{
  "vocab_size": 4096,
  "norm": "rmsnorm",
  "optimizer": "soap_variant"
}
Each number is 128 + 24 x the weight over its row's rms, rounded and kept within 0 to 255. Layers, rows and columns count from 0. Numbers have three digits each. The size before them is the row's rms in percent of the matrix's.

# layer 7 attention output (transposed), 384x256, rms 0.162, rows 29-59,93-122,157-186,221-250,284-314,348-378, columns 0-63
096:119135142113100136097116104106136130137125101160148104176125137102081168129133122114150116118103112123195102139129118196116099130139133100114150138147106121154169107165146139135138126135135173
101:120127123114149119123144121121149153143097070116108107105146121162135115169133102106135153114127129118123168133109119129128147125105110144164108111111133189086095126162097154153121144168178127
114:134110105135110063102078135146151144102116153099153090148143124115109125143136079126139105119105104109094107144127135101115114112129074130132074104117128171126157140104052100131078125110141112
105:152097162153134069150140134107122150118123148117156128089111131130091110143161152130152158154078133164085104092153118109125090117151109128100136160150140136124199148182103096116112175146131159
098:171081134129095150147143049131154145124111101099120081117112118134096157123159156102151133101111138176122145082147142112179126122117126123137130134127128126130204090100161120164108121111164129
113:109176125113194144056147119134155160130122146109087106104115177095129138106105113132100164110133115110099129126160156116122155143087113118148118090102134137120172120161121140111116118157122177
113:089129126111055146179160106116134114129111120105120074160141147126119164104090140124135126121160137121142108127168127169127117107109135090123138131120151164122143127140091122108150134102147138
109:152115118122101138153109107145141121071129150125178128138122128099103155132147092103160099136103117147130138131130105135096130139106110086139095072107117158147126122131136117126129130120140139
101:191077130097082124141132112114150160115078103145136125146139125120087164113122135129147095134152184145118132087101139098102127131160135102124104121115104140153154110112134119132142105148120116
099:138111122124117151139131199148120109134143122133133152148127116123119128147128118165128097080137111104077134163125122122187140126167146105127137146067156126088141153164125140117171132095136113
106:126130101187138093160135112116126150130137116114147129118087133146106131148117110158140156164111117152145130114137125166118150093158141156143207128167126092134124117160121122132140135130136159
116:127158126135161141073124121135129145148185164137119156102136126152163078152148146133089116145107112124116111130089131140160152119143157135119108137138166105113124155142143091123148116157111131
099:162138120129141172139120147152133139114127119111089118126120114136156163129128090131108121107169145124108143089118128127142132117076120142157147141085128139131103170126151132137151121139124152
106:128061121102106179143165158097143113125070146146078141145177125142119139142096150128131121132133134112122164141139131191159132137106119133140169129141093114151132088118172155134135158183089115
110:164143159152137106148153139112136114119112128142144132101113120127142146093129101109099170122119146138124148165149054116139125137159162122112116086155152109142134146129127125073088149089119133
096:147077110168085137136117131147121103088124098152113110116152114100127150138137109147108108077110190119128105112126146109068132073136083100106116135162118120126130133111165174130103076121161164
097:117142124154128140118142119149171143187140089081128135078142144136156115150129150102146140157118112116114137125076126129180116154106144098113147143111149172152104144137110129113181110145144139
107:100102130069169098146121129143109120114117141141105127137126156139097113129136198118136121127110152148152123103129058195137119111144129124133121113170155148082135130137134149153138171117133221
108:134122104127165132086133083132150117086165127137137157156140151099116082053148147143146136114071130155137092109103134124093084149121161157150118112160146100137101132117098139138126122112122145
102:105159146173103155139103105144084150142102109121139132124174117168154162125129165117113121143124101116119143130140125126168149130141162169125126142101140105153098135111104113116128112098142087
103:149134135132099068125106104091162109099114120118153109129142112145127134144107128104133133158125179137125157132179107145121154146172158097082150133161132144151122130141099136112108156148134124
088:134124114066139154109131112163138112151116131122120133095153164127114170098085097099143138098143140119122158120119149103183112087077123128116120153132139153127125116119148138142129100125145161
095:072173142161122142082193129077150142169157127113162162179119137133109114105075208155133132151110157126153104122130146145119115111139121098095083120158135124132144167126099129115148126156118127
091:122124166120139143157135139131131128120097126143135170125127096149119132142138116122138122126132140101143125100136113091127129142123130152139185151135133141102094120116167167138145137146124093
124:126141114095120125155096052139101106137107135144092121106149143153133130117125110103187103121128134143155125140126108090122143139126140125124086114135108103114155126096155143179125099150128111
099:120125102122160118067112141145101150141145126114119141150083178153103081139162117113134143124141096138121134148158119154147123154114118130123104126120117138108085183130129114111162113104142131
109:173118084100153109123137136163169096098157134143182177136127175118099089080147156151110142142141111083097127115127154101116122138153107133144113115067095126111156161172114134203097123118149100
093:085142167142120196131162155126119109125150140145128086119146071193119121172136143105138128113117099149123175082117158095115092151105166105157133166151127128141112111146129138096127142138100164
108:157140140109129136111130112091113143109146112152061122114132113125146116188160146126092086145122101112118162135149175123085122132101116207109103118129117134134068151131094141147124118163124117
100:157139082145176097123151128141142132115114115145114133110129146125125138149143154127167171081120155140140121123129089085158085099103097128102104155169134127119123125125113141133128136090130174
098:140094103157091146122118150133121164083122105136190134131131142127124129106114119088141126096125120134163126142125148121143133122150113084116150120151087134133141148145166130112082142138148100
097:118141111138164110109129139091157104128113141170117135145115110173098134136084120114149117130106130162188109095133125151145113127114094136091170120136073094141155130110111119118100142133123113
091:121142143145137085122145136108148145186095134133132083104143113127093145137076124127165146119124117164158146095105157150125154135117149148090104096152138153125122089114134150138091145125178095
101:132101122148125140134090102134177103150100111088145115152126116114098130123138138091110133161108126126145104084134142099125126126140128122131108109159136155180158149160064130156124115140143089
096:131137094118118152083114071137172115144096114161178144162102094112149145137110178104134101106106097195139124134121154138118136128149123111138123126141173142142158135129116094086099180099142110
100:168102111150095168158180108155107131127117084156103125119144084102141124160161173129129165126104149115126129131129142148127185133101095113135105198140125100130127123125130156097120107162135144
094:136118140127146160136109076108144118099143127144113122119124146097120163078070152098106097122180128181120109152160141150127104103115139139188126094139155124180150137148128188079157149118096151
093:138132130151111107181127148093132100151124156123086159143138131116063145119108079158089146107129112147131115122142174141161097136105149121083134120109136140165127125092107139113139171153169121
102:086147119110116119111091125142166133124095129131142114106138151122096140127145172105150139132115127137124157111131105125149091136144119092108103102133098139129119088148163070169116151106129128
098:146128111101143184135122132154155107079150122113152163144103098120081109086108121140096123095110170181122181161092140150146127135120127153123126185133113114145088100125125121121143074123151190
082:149122145123133089162136123145166136146166178144148142118106115143122131108142102139131118157149110113147131141161118161146104107135133110110166093110150162118135173159139117150098132091182070
102:141124115149153129149084126059140154127182103140159140134132145149130134132089126096111140120144101125103131135169134115108148128129113135110139123134113113146144116122142128101128140138123116
094:138142109152132116144137122133127179101174127157125177087110108136154157123131110122097125120152092090109117136104094127126143112124146121148128135092129161120121122126142150124160104159108170
096:103144117111128166147112081138150127128155133107137066148139135159103169115150156115153103131128106171108084093146104141106077119102144088126137161132100150132123161117069132142116145151148118
098:104118115078162174167156162152135127096089158125075128177121146163141143138158163106151134125134117120141139157129129156097144097118128140135166124131123155109173120154145103140130118147152117
099:116156129132147113116093106121171141154108147149153113142114130151157158118101143124166149087157107178166169130121092110127106122125141149137098104069100121131172140117170097121116148130150102
088:140137102101134136112124141148150123117137150142139133169116172125152125109111145127132122161131135157175119127102142089088113144158154145133115064119108149152128124130129119142097105087159114
103:135125150211115147107126091150120141080141085137134135102153126114126101120128077081109127108126141137097082140096103140117156111121159092162123149140128120120105149163125139109160129158109159
096:126132168086131137149140182081068109123131167159082146139132173161129154138104142148119124133128105120146133125129107155123171095133136145168154150166117124088174124130156144123115120123120154
095:121101134110145088113139164100140079111114152115109102137130126163080138129130147149142122147075135132140088084080161160150169150140126127139142158151122117153170130111092160158151151153069133
094:132117173186135134099163141140143122127134139144124106100131136147139135119132143087125165127104140075097111123104130122153138098137145129122084145124141102129116102124112125171140156144101130
090:166134095168155132093124126100171130126149123108121134087112106129161163105133137113076101123182161191114131098158098132127133088139117136101126159092123146105119104114141111128122117122163141
087:117127133118103134114112146149127107127115106090140149136133109117083152138140093135117165102116105069116148142142151102126177128147123130108125153103122099132103133118145167101180108133081165
101:151151157174134138109094171133105141129154125124158149133133112143108089122089096138090135102151168124126143129109138141140166144216128105105097127147164125096096162160152138099132134178084152
089:145136147111123101148091116165131168135128136125148105131157109159140131130171115097132141131159114099192132132126088096101119118118112144113163123142157135135132164151122113143072123114156124
099:120117112135129124166120119135098132111123142103129109132110158135176136119086153095166085103124098069142140149124102114161145172102122097155108115108105155107138124119108115139088129115134150
094:163101080129096120109152120153123091087084119108080119080133129145104129113170162111149130156130157153087107096180161124133128075126142104135134114122119092124138146168138176154130133138138106
096:169092141122132088144142164165136132135154134119156125120097147126087125142150095138165128143160126103142129125130139125157124098169116138109106093099136101131096134155136107134070138085155121
104:137147130135123148133090132095096138048157154122135130119138124153094121106126111120118119154143099129110104147140133148094132116193106128149133158134127138097101120092133150109132136156108141
093:156132134115172113143139179118113172080155136131099120160123155095150095138139132144096122130114170118120119123089162143080150150121121151142126137115114116139142116162109163127131136125106157
093:187119155124156110112130148134112093153138090109101131094157112121122128112158126147080163138103137092133129155140104141164164127138134103134115143132114163108102119139120121118119111130094182
099:105093105140162111094130134129126156116152138137128165130120128161071085112129114155152120098131117149180135117148158139117181146141121135128122114145136126173128164137129118093115160101124151
097:073121136150110102118129097098133162152127123093061121116140131135126150119154108113153176107125144144167137107118136138131148152156086118099139123139115146122159122169152123154123122124106154
093:120129101138087086117133154143121143097116123157164139154125088108107121090157143155130144136115140125091096117099133120138130119161156114126149142113154089119095137093113140125122191097100099
104:203137129109123173098122118163153106111105125146186117131061104132133100105129161161123093107086142141088116117122124151132122097142093115081068122151106107115092124101104106110103162124145151
108:162158155134150137116189089104132104085151082100131132135094108132147131111096145139148213111137128147125111080154090100147109107126160124109084114170115100129108113127069112153145132117190167
102:110111134135127135093135138134110090101130090119141088130114115126106126103138103106124139069176091130112108158100102101124061116162091133128125147128152118126085122135097133135116138126080128
103:115136136159157151147161154098145136167142147114139136131129116146107149110126092160143128155125087102127095129124143112106113113132112168151129107134149133159140130134117103135135141127100118
097:144146133108145115156084151139119119099141128101183115154177140109125103122129158160172098141105147143090167143118148135088123135098103099151115100116117125134120127097115110103127154090111082
099:130111121151157120104134161145141153107116129118087130136113091090118126130132143150155136127126143061174171135148138106106163196139128145057095167138120149163140126142110123138083125125093121
095:152084094122142142129157121160095121144135146170119171109126136109109109141164132115148128117096128120095163156111115104116132109140125092135140104126096101109126178137149151128123190098135186
096:121141159124138135099125131130126141126180132174127163125153123115121130126107066187148106142126105143133142070143170128121129106145096147101147153151151135127116144169189162117146148104136172
104:167149144106111148122114104082136132079149122126144143126116147119119128161114138125106137113133088100128106112138087160144133133111166139107158151132151120116135139109135108106129138101125144
118:134131112131126101124115141136135152133131116089121116136101123109083130126165170130147132137116095138112143109106167145170129128127120082122124106099107097151119118113099102122154183110128167
107:122086109131138152159138158165044101141106168124079151134160157104109139119104122107137135113096138146176132148119108106151176119156097144135072120135129118180159102137161120121150151142127140
088:177103148124156118158124132107171144082139136156136139167143116151129143130088127136083147131124152160137124078177109143141112116164146147114104132127112122145122172077128118127142111153101137
088:114135114136101119153078140150069119170131149114115127132139157139144133115179117116162096083109155111131112118165169102120129109163151084131127126147088183163091125124121119131089149129112155
112:165131128154123133130070126158153152142144121134173126096150120116126134128129136134095116155118152139103115192108137165120106175119169156090118136103143118129163098123086097168142106146139107
119:153142146110153107119129130143129113123158111090094154125122185117148106136117131108112125114144119123167124100186063151095098126114115118118206144098137129143131127200132089172121114106134164
107:118135178096112125097153129144145104073104169077158102180140156174188113154130156112191174101140129123139149137143104109141102175130120101113121136151125070160136138122128138134140124094136156
094:097119103137105102110129142076151124115128102151138133134134134114111104151127142140166163103103129144149100153119126133143118151155142106085136101127147081158107121136107155153151161123109087
104:127128160126117136057133112103117120113157121116118158114167129099132128137063130127113138104132141125088136113139089132156081183132146147110131145102124142130114154165152132154093128116152151
101:107157125139166157191118135175176119161105122118095131147112109135118187128119075085119133125115120115128123116140118097131157112155123110172125148130151168103133144163125155126130125173142155
099:151135189151118125097146150115181114127138084126128134135113102151120142128112099142131129153113142129141097120135162132121172136110139125086126080127116178123154104121137125142130079140123135
104:111132133112090137140052116183125135146129167160121144105093124140151112113139122170128136144124192160127124148139129119154157115129132113110092112122166131100136141134156156139076149167149121
104:133121141095121179094127130111075174164118121154136123139131166141179058151144155102108129125131089159135113105121114122201116143095127136151100158149115098151130140136121164129147112123121176
098:139127106127137166096163127123110120127147167150144092110130163155117133124124129136090144120179117138088150128152105116156146129140128152144129098133123157116141148164095183135139154133122105
104:127133139157128135128120114158137162152115140174107070114151137158074122103075094153138128143147169167112138120144130071145108127144108119143147133159125154144143107137115156166130102156136116
099:129171132119095124124129160136109100108132128125144134100112154125119126115141111100143114099090138137095142122149168124129106130110139118127151136116118110165154121160116080081166147131088180
096:118161129139106177133159120129151162127129127137076103071128140146120105136126104133108117162139135145186120146148129104097123115136124134095090157121106149128139156144114119122147087117152125
105:163117111185127113142098113139149094086160139144100138124102167095148118117110142162120126148099146104157155124130067124157074115123132121131135118157110072125134121135117126155097133127128157
107:106088110132095123147100107118119105155120137129099115164136129134136159092157129126147140140122119125165107120172110179159102155088121107146124094154108111160153148146133095170129098146085170
098:155141140096118160128139138141152103159098118115147124143143117132161095145155097097153098121130135116159121122143193126148124144110158111164129113146126168159125147130105112156154114152138120
112:137087166120092103101161142111099157125137108131120110150107112145153098094177151126126116142114138101146164135129120145131114127116137142117108186107133166104112122148123105128074141102148092
108:129126123117075187149134115111113141186156124146122120104139136152135144130165142139148082121087115155136098101182118108128050114120130151145096144116158149117182114106132104164084126151144100
093:129120141120090112117134126124129127135093119137093135120124089119124143124177129110171125135101114121139162079100096168147119149123123110142122158123127082136202108152144108099149139150098118
103:138154088119136137098086086115100147157119143112144123125115159114138182168168132123131091114069149126109137110122148131154123132091130124165123132130116088173178111152171123150108154108108189
105:138110098121149123173120140128128091078132156117113113092106135130162069090078125151087122140141136126171149135134143150149114132149171147100123142107124143142095113098074162114108133159131103
091:109059121102109122167106142110115121113156148133155108134144112164118145154160143131092167153130127138130136077105145122146130150118121141113112119169156096084144118088114132142139168142150122
119:116130165097092123112103107147121126126125122117114158180168085098112171134113102095151139159131138100132135117124122121137129146131123129155137114147152109110138114126135065152157096135137157
095:127131140114159115106144147099135135138126115090121156109096134154152115149135110109108099065150117156129111109121098086141113113144117152140113129092083173128112133130126140111103132130154085
108:084135111154049150175093116133117126189135149131132099142124124125139158118162157143144101170133136144131121142152116118115121129111124132139139080081097093168146135155139111200120103132152135
086:108179132125144145087097125123096144116148159165155130104110092114097120175123121136117113144158101134109097144108119142108163145143179191126115114121120103113119126172138095117144119114115106
100:154175102114122153144135143142112152127161134131126115125082157193147127159210131097120139133122133126133151154132106094181064141129091149123116147183123116130116138119119132107145123116167126
107:087072127136163143143134110103122141182131114133104102153105067127156134085142127144107115113149096118120108112155117147116126144125101092136122115142089153083132113135132106125135113120121124
106:159100098174175131122121116129089128174124091138161122145123137148164091187091124089117131095137131134123142145131121120122128138111138140162117094150132133151133068125111141127098127124166112
097:126141118158117095144100155119140097143121140154128117126087106120127087157115122168082148149128118119136171139130139135126140110113128138169117080156112166135136083114133120176121100112110121
102:106089141130111107129130141101087126124128094143121113156121113132084111124073100084159081100130121068113108101129162122129141139110133108131145106173113174146111143150118095100130108139103150
101:118108123098138099148123165107142142121085138159114137156116137169119197128118127153096131146077167146129112101161112149184100083147122146139141105115080157157120117189170139159116137107087135
110:073127154129132079083177154070154090153135148139097154121086147152125135105200117135110145167090115122133137140131089134139149147127096157123137128132087149114107137127130138122136149126101135
099:148148124159128149116162126159129107098142127128139115079139109092114158151163166095108125129118132085129160136140112149108167156070167134130092137090085099128093142150118139123146169124114103
094:137133127127138120147143138129127127160130137134127158154126099113147172112118121117137113165087130139148104148159097092152150147154149149161175134114114117153161125164164075177094095088142143
099:166145147153124124093146140141144132083140129134066162104129128107118129092110131157119116125135128139147138091147128152132141125126130100101141120133119104125114129123125164103145102137107174
094:120143114110162120145122131163147125093111122134132129173181131138144139102125140133140131164140130151136126149121142158118130163136109131156120150094134108133090162138167129144113114153078132
089:132107145123104117126108122114106107143137122140117129155142127132055147114132130119089117166137103117141134127177091120135142149166135146094153131135175145138126094098098160122107102099131124
099:105147106137120105137163082125130128150129173138124132097112129172119100140171111132148139123166127106150107099133110123134133137169101152163121131136138104133119092132131139115126154130089119
107:121118160097161116064145127108136143159102126096148130147099127123134139159141160148116157148137113171119110139112116123155134112128143129154106118126096134116144163127111071160143111087130114
099:135091114101146146179131142128165134107125089115114121129108148123142104135176157147139130135155115114155159118123125101163165128177137201126126118119126157109098129136115106109097123128121084
102:097164100125149110136111157096074106105129137126112101119112109106118154099090096171096139109150159121131139134157125159115120109187147083158117170123152122152141147117096124160124102112083145
108:128082156139134110083108177113147148100120133152107121144127140094185103143134205113113115151112130094137142147155153126131128121111096137135146102117130158145115118145140108146142121128141108
108:113105155148099119111141146145131134117063131142137123138099166121086117103108124202119153156133144155156123129121093145121089120133068131123087118126123179153114133134150127124117138137097116
100:122122103142136137083096159139112116111122107103112114109116121091128151106099081102127085118136105139112138128126125152098112116163140132091173113098135095112083116142128135110132122169110136
087:100066141136184143113104148160113088117119106142136162133149103136126138140113142075143119120137091127169114134104115142123157081127095092145153115112133126069126130079123142116142135127140097
111:110146148162134095113135154123139135126126128121057136141176125118142141112129126176128141145102122139105112140077162090128141130134141155112099140098122138124076119128109160114130131152111120
113:146178086090131069119140069133145140154127107114121142150114147103137122106098122085140111126151080122118115137138129095110084175121091084122159128108080119130134157151099091155128080141159161
110:113123113171132130116105136140116142106081114117132135086132126090120130081119125111113118138143149127105145142119099135127125109185137106120122139115144124142100113139089152113124158127147161
096:228120118124129148156180145155119170129087121085154118117134151129121157128174103121135167137131170124125123103150135091153129117103152097138136101157136133195149143136104155132122121133145122
105:096132140152115143081152143095091123133142152108122151125127141136110136123096136134089138105151135114133134098121103126178129116130082156114122088120187121110142145107131119117132119156114174
106:122139111134139160139172116143135118141113106128150150134107104095125127152138133149140148162141115108130099108124102139141090093140090130096117185182151171080156106087126081123122131153170138
090:109106127119101139128071098116102140080099151087115148128166155130107127151169134084095078126102129125127138126106113151134150170134132108127109116078142138147130106119109124107099153145163126
103:162097102138135123160150147161147166151107128113106093140097128114131107109152118099155084151102152089150111113141145118084123115156104115135184107160105111165107130146077165101123105114100124
092:110126117091150115140109117147140137104108155144124110142133129120127079131147175094162168128155147108131168143109112150130148146114130137129094140115132119068087152137154152127154129126127131
105:092166150156152153134140152118113120106163075145128163118129081132150114150108103118106123083136122107135137125136134117125123124110152119139112170153125108129123111149178158162153159163114107
089:139102129122142139097118155120094145131169140150155136147130151162146120166165121151109128100088102152153092097105128149183118115112133142089090134107159141139118126159105097125145143090122114
110:063125149167138092118096084135110134104151140128111131103149108093102158127126114108121158117129112087112104119141149122136168103143092112112145116080158106150118114109075130103152130146125116
109:085123157088109127123115149155128141111102124143107135073148164085117165136109096081146110089137157139095170119087163105129150168086155142185157151127067100102125115120143149113159151141109109
096:144173131159130131137149133122110146092115118103137134150155098087118137135104135126080143121121160136156120130144141130113164088156121115093116165124116139136160143109128132129083132129170143
102:079111126176118143114069141125104115104129116148119120118154132100139139120145101107099082111125151133112130106096164109100128127129135097110121127114114127117104119108128144147129138160082128
089:189114098152088126144149101109119142164144171138094107148140158149153124145168118115146117177094152131181128134159139136151139136131179114070126132126162129098131154114126106110131107130121114
095:085121147149151140153131146153111101195112118127143143111135152158138132091103162144105144144127130162125084120129119099126141089162138143109136147106160085119096100137144122142138148126143119
086:136142138134123117136082123110121152118115116141114156155119124168129099103158128146141123119113127119081140088142156109112135151142136114185115138143128097127104097158111176153128104121125108
101:128129133115116108192125105135127173150125150125127134173126114160163130165163156099145150093133105102133103085147125115152085117133132125167135111107151149139146128115145108127138117082149124
098:137075128133073117119156127137135097074057105152154146099149146126130094100158100112119114135088134109106139135134090121111138086101111140126161131127134124149084151161086159092091123167105153
094:153176138091161118126138122105135144166166127120131155095136151131158136136095106137152134127151085128145133122105131114150106133120124133139116165131111132163172147106135100122111095112120165
100:133110143160102135113169130119120113164169131124141111141107118135148110142127126195129130130075132183140074090125144147147165078118100148124127131144191144154155115139170108149104106123153167
102:100151109100113119126129135137098142104116118140111173129151113155156134140132130100124120098135163092148149151088090127134111182115152153145138150140110113079107102082171130154134123125153096
092:143132112119135123124117127156137082133174091096139140123117155109123111113120144111160127136113083110129149157133135128136123119100090116141094123150120159154124115130123105207111102113191122
108:093128103129167121080151153134116122124115125120102128110117119111103083093138095161088094125153166107111137146130142110104112112138111146111123127102131155108089117154158164083103140117133124
114:105132128115132139115113146143120096132116167164103116136156119130133134126118145163116145154156181130103130149117127121091157125135088123129078156130160121148128100137142173164114138169139085
104:119112152159094131077132129112108108096125116165173099121150112119118161121105149135073135099131119161156137096125126112117130123116141132066128173151173096102142084089136106090136108138141158
096:135145138120180088126137116108166110151135136149150105155112127158137096103128066195133093121115095111134126099138151129099113140169157151137102140112089145162124106135127109157113122125052154
101:126129105152148076109096115104064170140164131141088131116142161095128085113144093157155141147149132161126134138146113138163141161128156151152119149110149154141183106144123143118169124153119094
098:147111125139131073101152144183105171077173147153111119126171139110118141139101106142151135168115163115117123135155129122108156163144131114076146126106087141101135129109147141128132120147130154
100:073093112157172098128127168099172132094153125137122127115131152126138117106142145133107107117078123128111110126108128116122152114134104120101105117149112141174130136134070137080129167135116123
090:112131160138138125109118133114130134084137122100133145110133112127101154171170151095130147137143107115123095115147155142176120111107107113088111121153175120141115143125072130116114174123167135
092:190091152147110130111088092156125130161130094123138100150088090107118148131115139133109085133160146127161135133164144132113114128089143118110078156116151163165147115151130169161091106159125134
107:161135127106110140089126083133132097136128103149153145144117115169121125119118142119099122149123133109122139134149113115178104086128101134132094161141150092116118097144132101110103144109150108
098:176143126131092190155163162096119103139115114091113066116137100134125148166162120096173161113147156154158126105150135138107157119117137132151162126141117131101194137135112119108137113113161134
111:145102160106104094098116118122057120143133094139145114113107144106125131129162168124128134107110128176102120139170127124143117117171126137188141160138125084163104117142099123115135159106078190
097:101123117094173102114174149115146111087128112144143143122144138114129104164096097159100104084113118116164106119141120134135116105135156138128106135124179160144118122097080154116148128142146146
100:098118164077111073102107106158145138137098147130124119119157152125129120078162148094147159164104102119095161134103126099167125139125127116102060130158150104104126123134143138177121160103157098
097:152142096098104129113082149139108119123138157099106119133149119153102105132115059078163129155129121155111129154137133138127106126107153138132118137135164128124166125151108086097063111110113148
097:142114122111124115122123080127126127059134135145129167114125153179117077103152092125139140123132103068096137134070114099138097106107105118122122121107115116138113144123135183126138163151122110
109:092120124141119151155160085145151152076128126126156170159108128146143121150160144146106135101151141072053141104133148118122147111105129140098129149087101142088148112158157144129127157139156091
087:109210124165137128088132132113122138111152081131173149101134139145153137111113141137118156135126101144130125119138125156120144133120147096132155123122135117079118101145145136116141122138112168
105:101141101132153108126141119122119177092168106134135083152144142141124116137150162129136103162156098107127126137077130123137130125100126106126129128142135141157099153140106150082178171155117120
108:102136121152158117165120137143095127116089108146096157155137141117106114109156104113125121132127137071095153147105119114127140142142098140154117157122097099101141118150093139081123135153085069
100:102125134144168138180101092138159110092116136107136141157143144127151086087146146142141119109144084147152101106130144101123144120143142158192099124128101142154136142131143119127136137139129140
110:106145139156121113128103133166080113110145145184135180130136114126104094103112137104107114148076105117098178142087115137130161134132114132135107131126095129132092125121114148123144166111114128
091:099154132135125148149141154106123158139125117137115105109133136164150129135110062130142141149155101138141121145165110111124122176123165107143148109184116098116130166144120111139163130150151151
095:070144134144144114133147131115105102106127145163164137151115134128173140123125131143070104114093109109146126121135084140128123113133129158107122140155136074121078106142156133142144118142129159
091:102128198128099110121125135122147124114136117109107114103148124166127143121188119119079103133135143106130118122131124187134136145169129117132138124116112094138108148125111125134117110150087128
113:127138122159128157163153153114142096149156140084131059112125132119118165154121166115132137070136106128146111131151132126134127162102170133149115088129123101138176118098104098181130111133128110
098:100121137120165050071136123173135139087145133117107166091130132115155119128136157158110134126101148145094130126138114123120101121139117141117149112090117103135121119130178118142100112054133156
101:135140124175139160152140148160116095194160111130118153125114115075122161143090097137100138139132162175125106188145117130091121149130147142187136107154091122139111143103143130119146070179100191
104:083158103141124117107132176108102128124146169157153138137131134148135113132128123120074130109102122133138139110123085175115164153145093098118125153113139120143109142149133115110114123134090178
105:136118112131111118139062099221138115123155136141153168145128090130092131089150115137120136170147122086107101146119113083111127126171136155101113139142131103126146124104131160099089154127128085
089:118138144175121134147159079132119118134161134132150112095112102162172115098116183120113151081144079078164109095087157134160091100122138125124132115130109157116106145114123152112128156129111113
105:123084139150112073091143141121145081110129130093107129091153147114126102139115117109137129115142114167100159111163127128173147143121101145117141087135102097155162140150120119130180155117109134
098:167114156136115126131096124149125139125159163177150152127132123143097131121120091169114129127130160156143109125174078135150157109195119142124087090091152131100145134121120134118091118100128141
107:073147111114138115079111162114108112088143132138123147130127145085147064121120148146121152132124117138111165111140098156130154133144132085104102148121135111100113120121122163149170112150138158
096:142112128107150133131165143128100132115116084131149138150122167155150134159109124121118133127158154143104109108147149109094140124110155153098098099095146164129160130136089089089132121134163165
103:152085120133105117127097138144092107156109092141111154121155123098119085129118085118112116130136151101127173137134138128100110134134137119100130140143131151116162107094110115100097140140147133
# layer 7 attention value, 64x256, rms 0.161, rows 29-59, columns 0-63
100:106170127135140160148119116181148110124119118110146112137139123089092174136144142079159108137139109110105106130120131121129126135068166136136126103083120111120142081112106127106100142182121081
099:127108149141126099114108133122130155138131149155086138118110139133156137107138134161130181125157126123150163138101087101131186108096159144111130155107112139160122165085131168116134111128115135
098:122132106105140147157099125126097151120084100166114112144087112129169131101079130146125115118082080118136093101107135109099120083127126107133130109106137131099113123129145124106139131134154138
100:110137096099101118162141084172152120063129146095126136125168129129133117118143139191108138101123123111144126093147168114096122140102163099124108147140104150134145137127133135133123158078161125
106:151141105129147137138139158133123139084134139121164129154130142099103124155149116193154142127127064115133120096107117112150096127134099117131127149134106105142139168109114119120097124175150166
096:079168112113095127140118145140105138123153162122092145154112149145108123126103134164110155142175136135099157130133082118130115126123109117104106121127176096107116161111125109155159159124129115
103:134101143137116153127137095144105187118156118132135164127158143112132116126157119085114158130142133132153111150064140122102157117148129126095074170166126141092136141114163076081119151149136130
103:169102108186126111136110094125152175147153138125111126136143141125127125182102105144103144073169152124144125191142099158092132157099078110138128069087117120153139103154114084154139135107152127
099:090105126131135101136133144130143112114118150144092137090102108135128151132155124113136139126129123123100118109164145114090154114113141105134183098147140120202159084115137118146147121144086128
094:159143139134111134153147103119161122151119158098171144148136138103142139138116157104104130112151097107166123080177126143154178183150134129119115112113138133111109133141135145133121168118139156
099:113144127140145106147161134160124070137178099137180136157087136097102158137099125085146205134094106148137129150159127101126116144101150133122111149135105120119131136108107092106197135151182107
102:101122138132101126144119142132128088137109097133139111143134080168128074126133141143110159086113124160131153124118138122145104140112109138082148152103133102169099115116116140096187125098148111
103:099128145121129092128149085182146097157131124140107150156133088123162134116171126129161134110133114121115112106074173143120147105108161089111108124117131113121079160105114149150099122107097096
106:143172144090113141135074203167078133125126160115178143108098136185095120136121103111160121131093143102163177125103134116158148138105153104122118169146161119157169151123079144145128118141158154
093:137126137149129123137108091123161135108082093124150112155112123116084156129115130132138090152115123144134150147125118131080113109102144105097083145141110146144081135105119142127099179127158119
099:130146136123119107118120127119100110104130142151134100165161120098136130102137111096125092130098126132140131146129187092127131123125156142089147135120111086115148148075089145104139157121100142
102:122133120137142131063115118128189116104147121108106164091088136152102127143112123138137122119132125131125131162155175131127137136143104140104144127122126126148126068127143150097109110138085127
098:113143114126118140077151149167120144095112122129116122119170157100126154132142138117065139152096151136159136132116136137100133121164125138098106116141128114131146097134135091115129124153137119
099:096144108122102190173137113108133114125124141068153109163136094152149122175122132131126132086115139133156134106166166142154119107128167104134143106127150138113083138172155125100138091120110132
099:137130132122120106216097158126106166146130124118076118160155113113117108121112131133121133175113116125113122129098133123103124109164114150122155171124115142141148136113132110142131175146112133
097:142152128131103096117136140115134075141127157111124106124145114143136150116142172165130124122145085104128136131152075088161129094159144193117118161080115112112118082127163132176103143138064129
096:146128154086139117151121131146100174137130103116097144131152149107088124151109125160112129108149151110135132137124144124117154093138145089150072138090136161121116139169156125131084146131154157
102:136174138166128132093086169125090080111156163126133155110133084093113125146101131121128080118116164107090150136125117111121145153143123094142155127152115140162088105176093141120116128132150105
099:149109125104144170157126145171135085115152144138143115113137137115145160146130142112137133132073120161111102119092140148135147100138099104119136090138167199118156125099115171148125149147181105
097:116118118120106159103141110129130179126127123157098137141108098119108112132150114154154129124113126155074149189158132123123114110157153123167108103166128106123134110141133087178140154186155125
093:136137120112128140133132120097117107130094140169067123104132136150137121130156112069096115106139138154138136189137151105095088178095096152138142105149133117133110169146096119154146131174117127
103:156168115132130101105155093121109100135084176118158129136143123134109065146118099098117128178127097164145149134142107170105154130128148101149105146116170116190121104147140119140134103139103135
102:120102158113129120141123139177127151136072103120090148164130079112092151130163155108139144155132122121133125109120139091144138147137173123157123152165121113106104104141109113150096138090111107
091:101121125154132174171147080160150158152132108173127137095122149144144087141134116194101096134087137177118148092125091126104113120156114122148145142118104082155085123146141145137131136138084120
094:098134121130126138140097140106112131097124127072116129137085124171156122130134134146140149156141142129138112143131140161161097133099141126120083113083122117144128143128149105119153107125147142
097:163108104132129126086115126067144135163119125124116109069097120139139138116121127101137061146091096101123123088143164129113097119086120127120155087071117131120116134183169078110094143097168117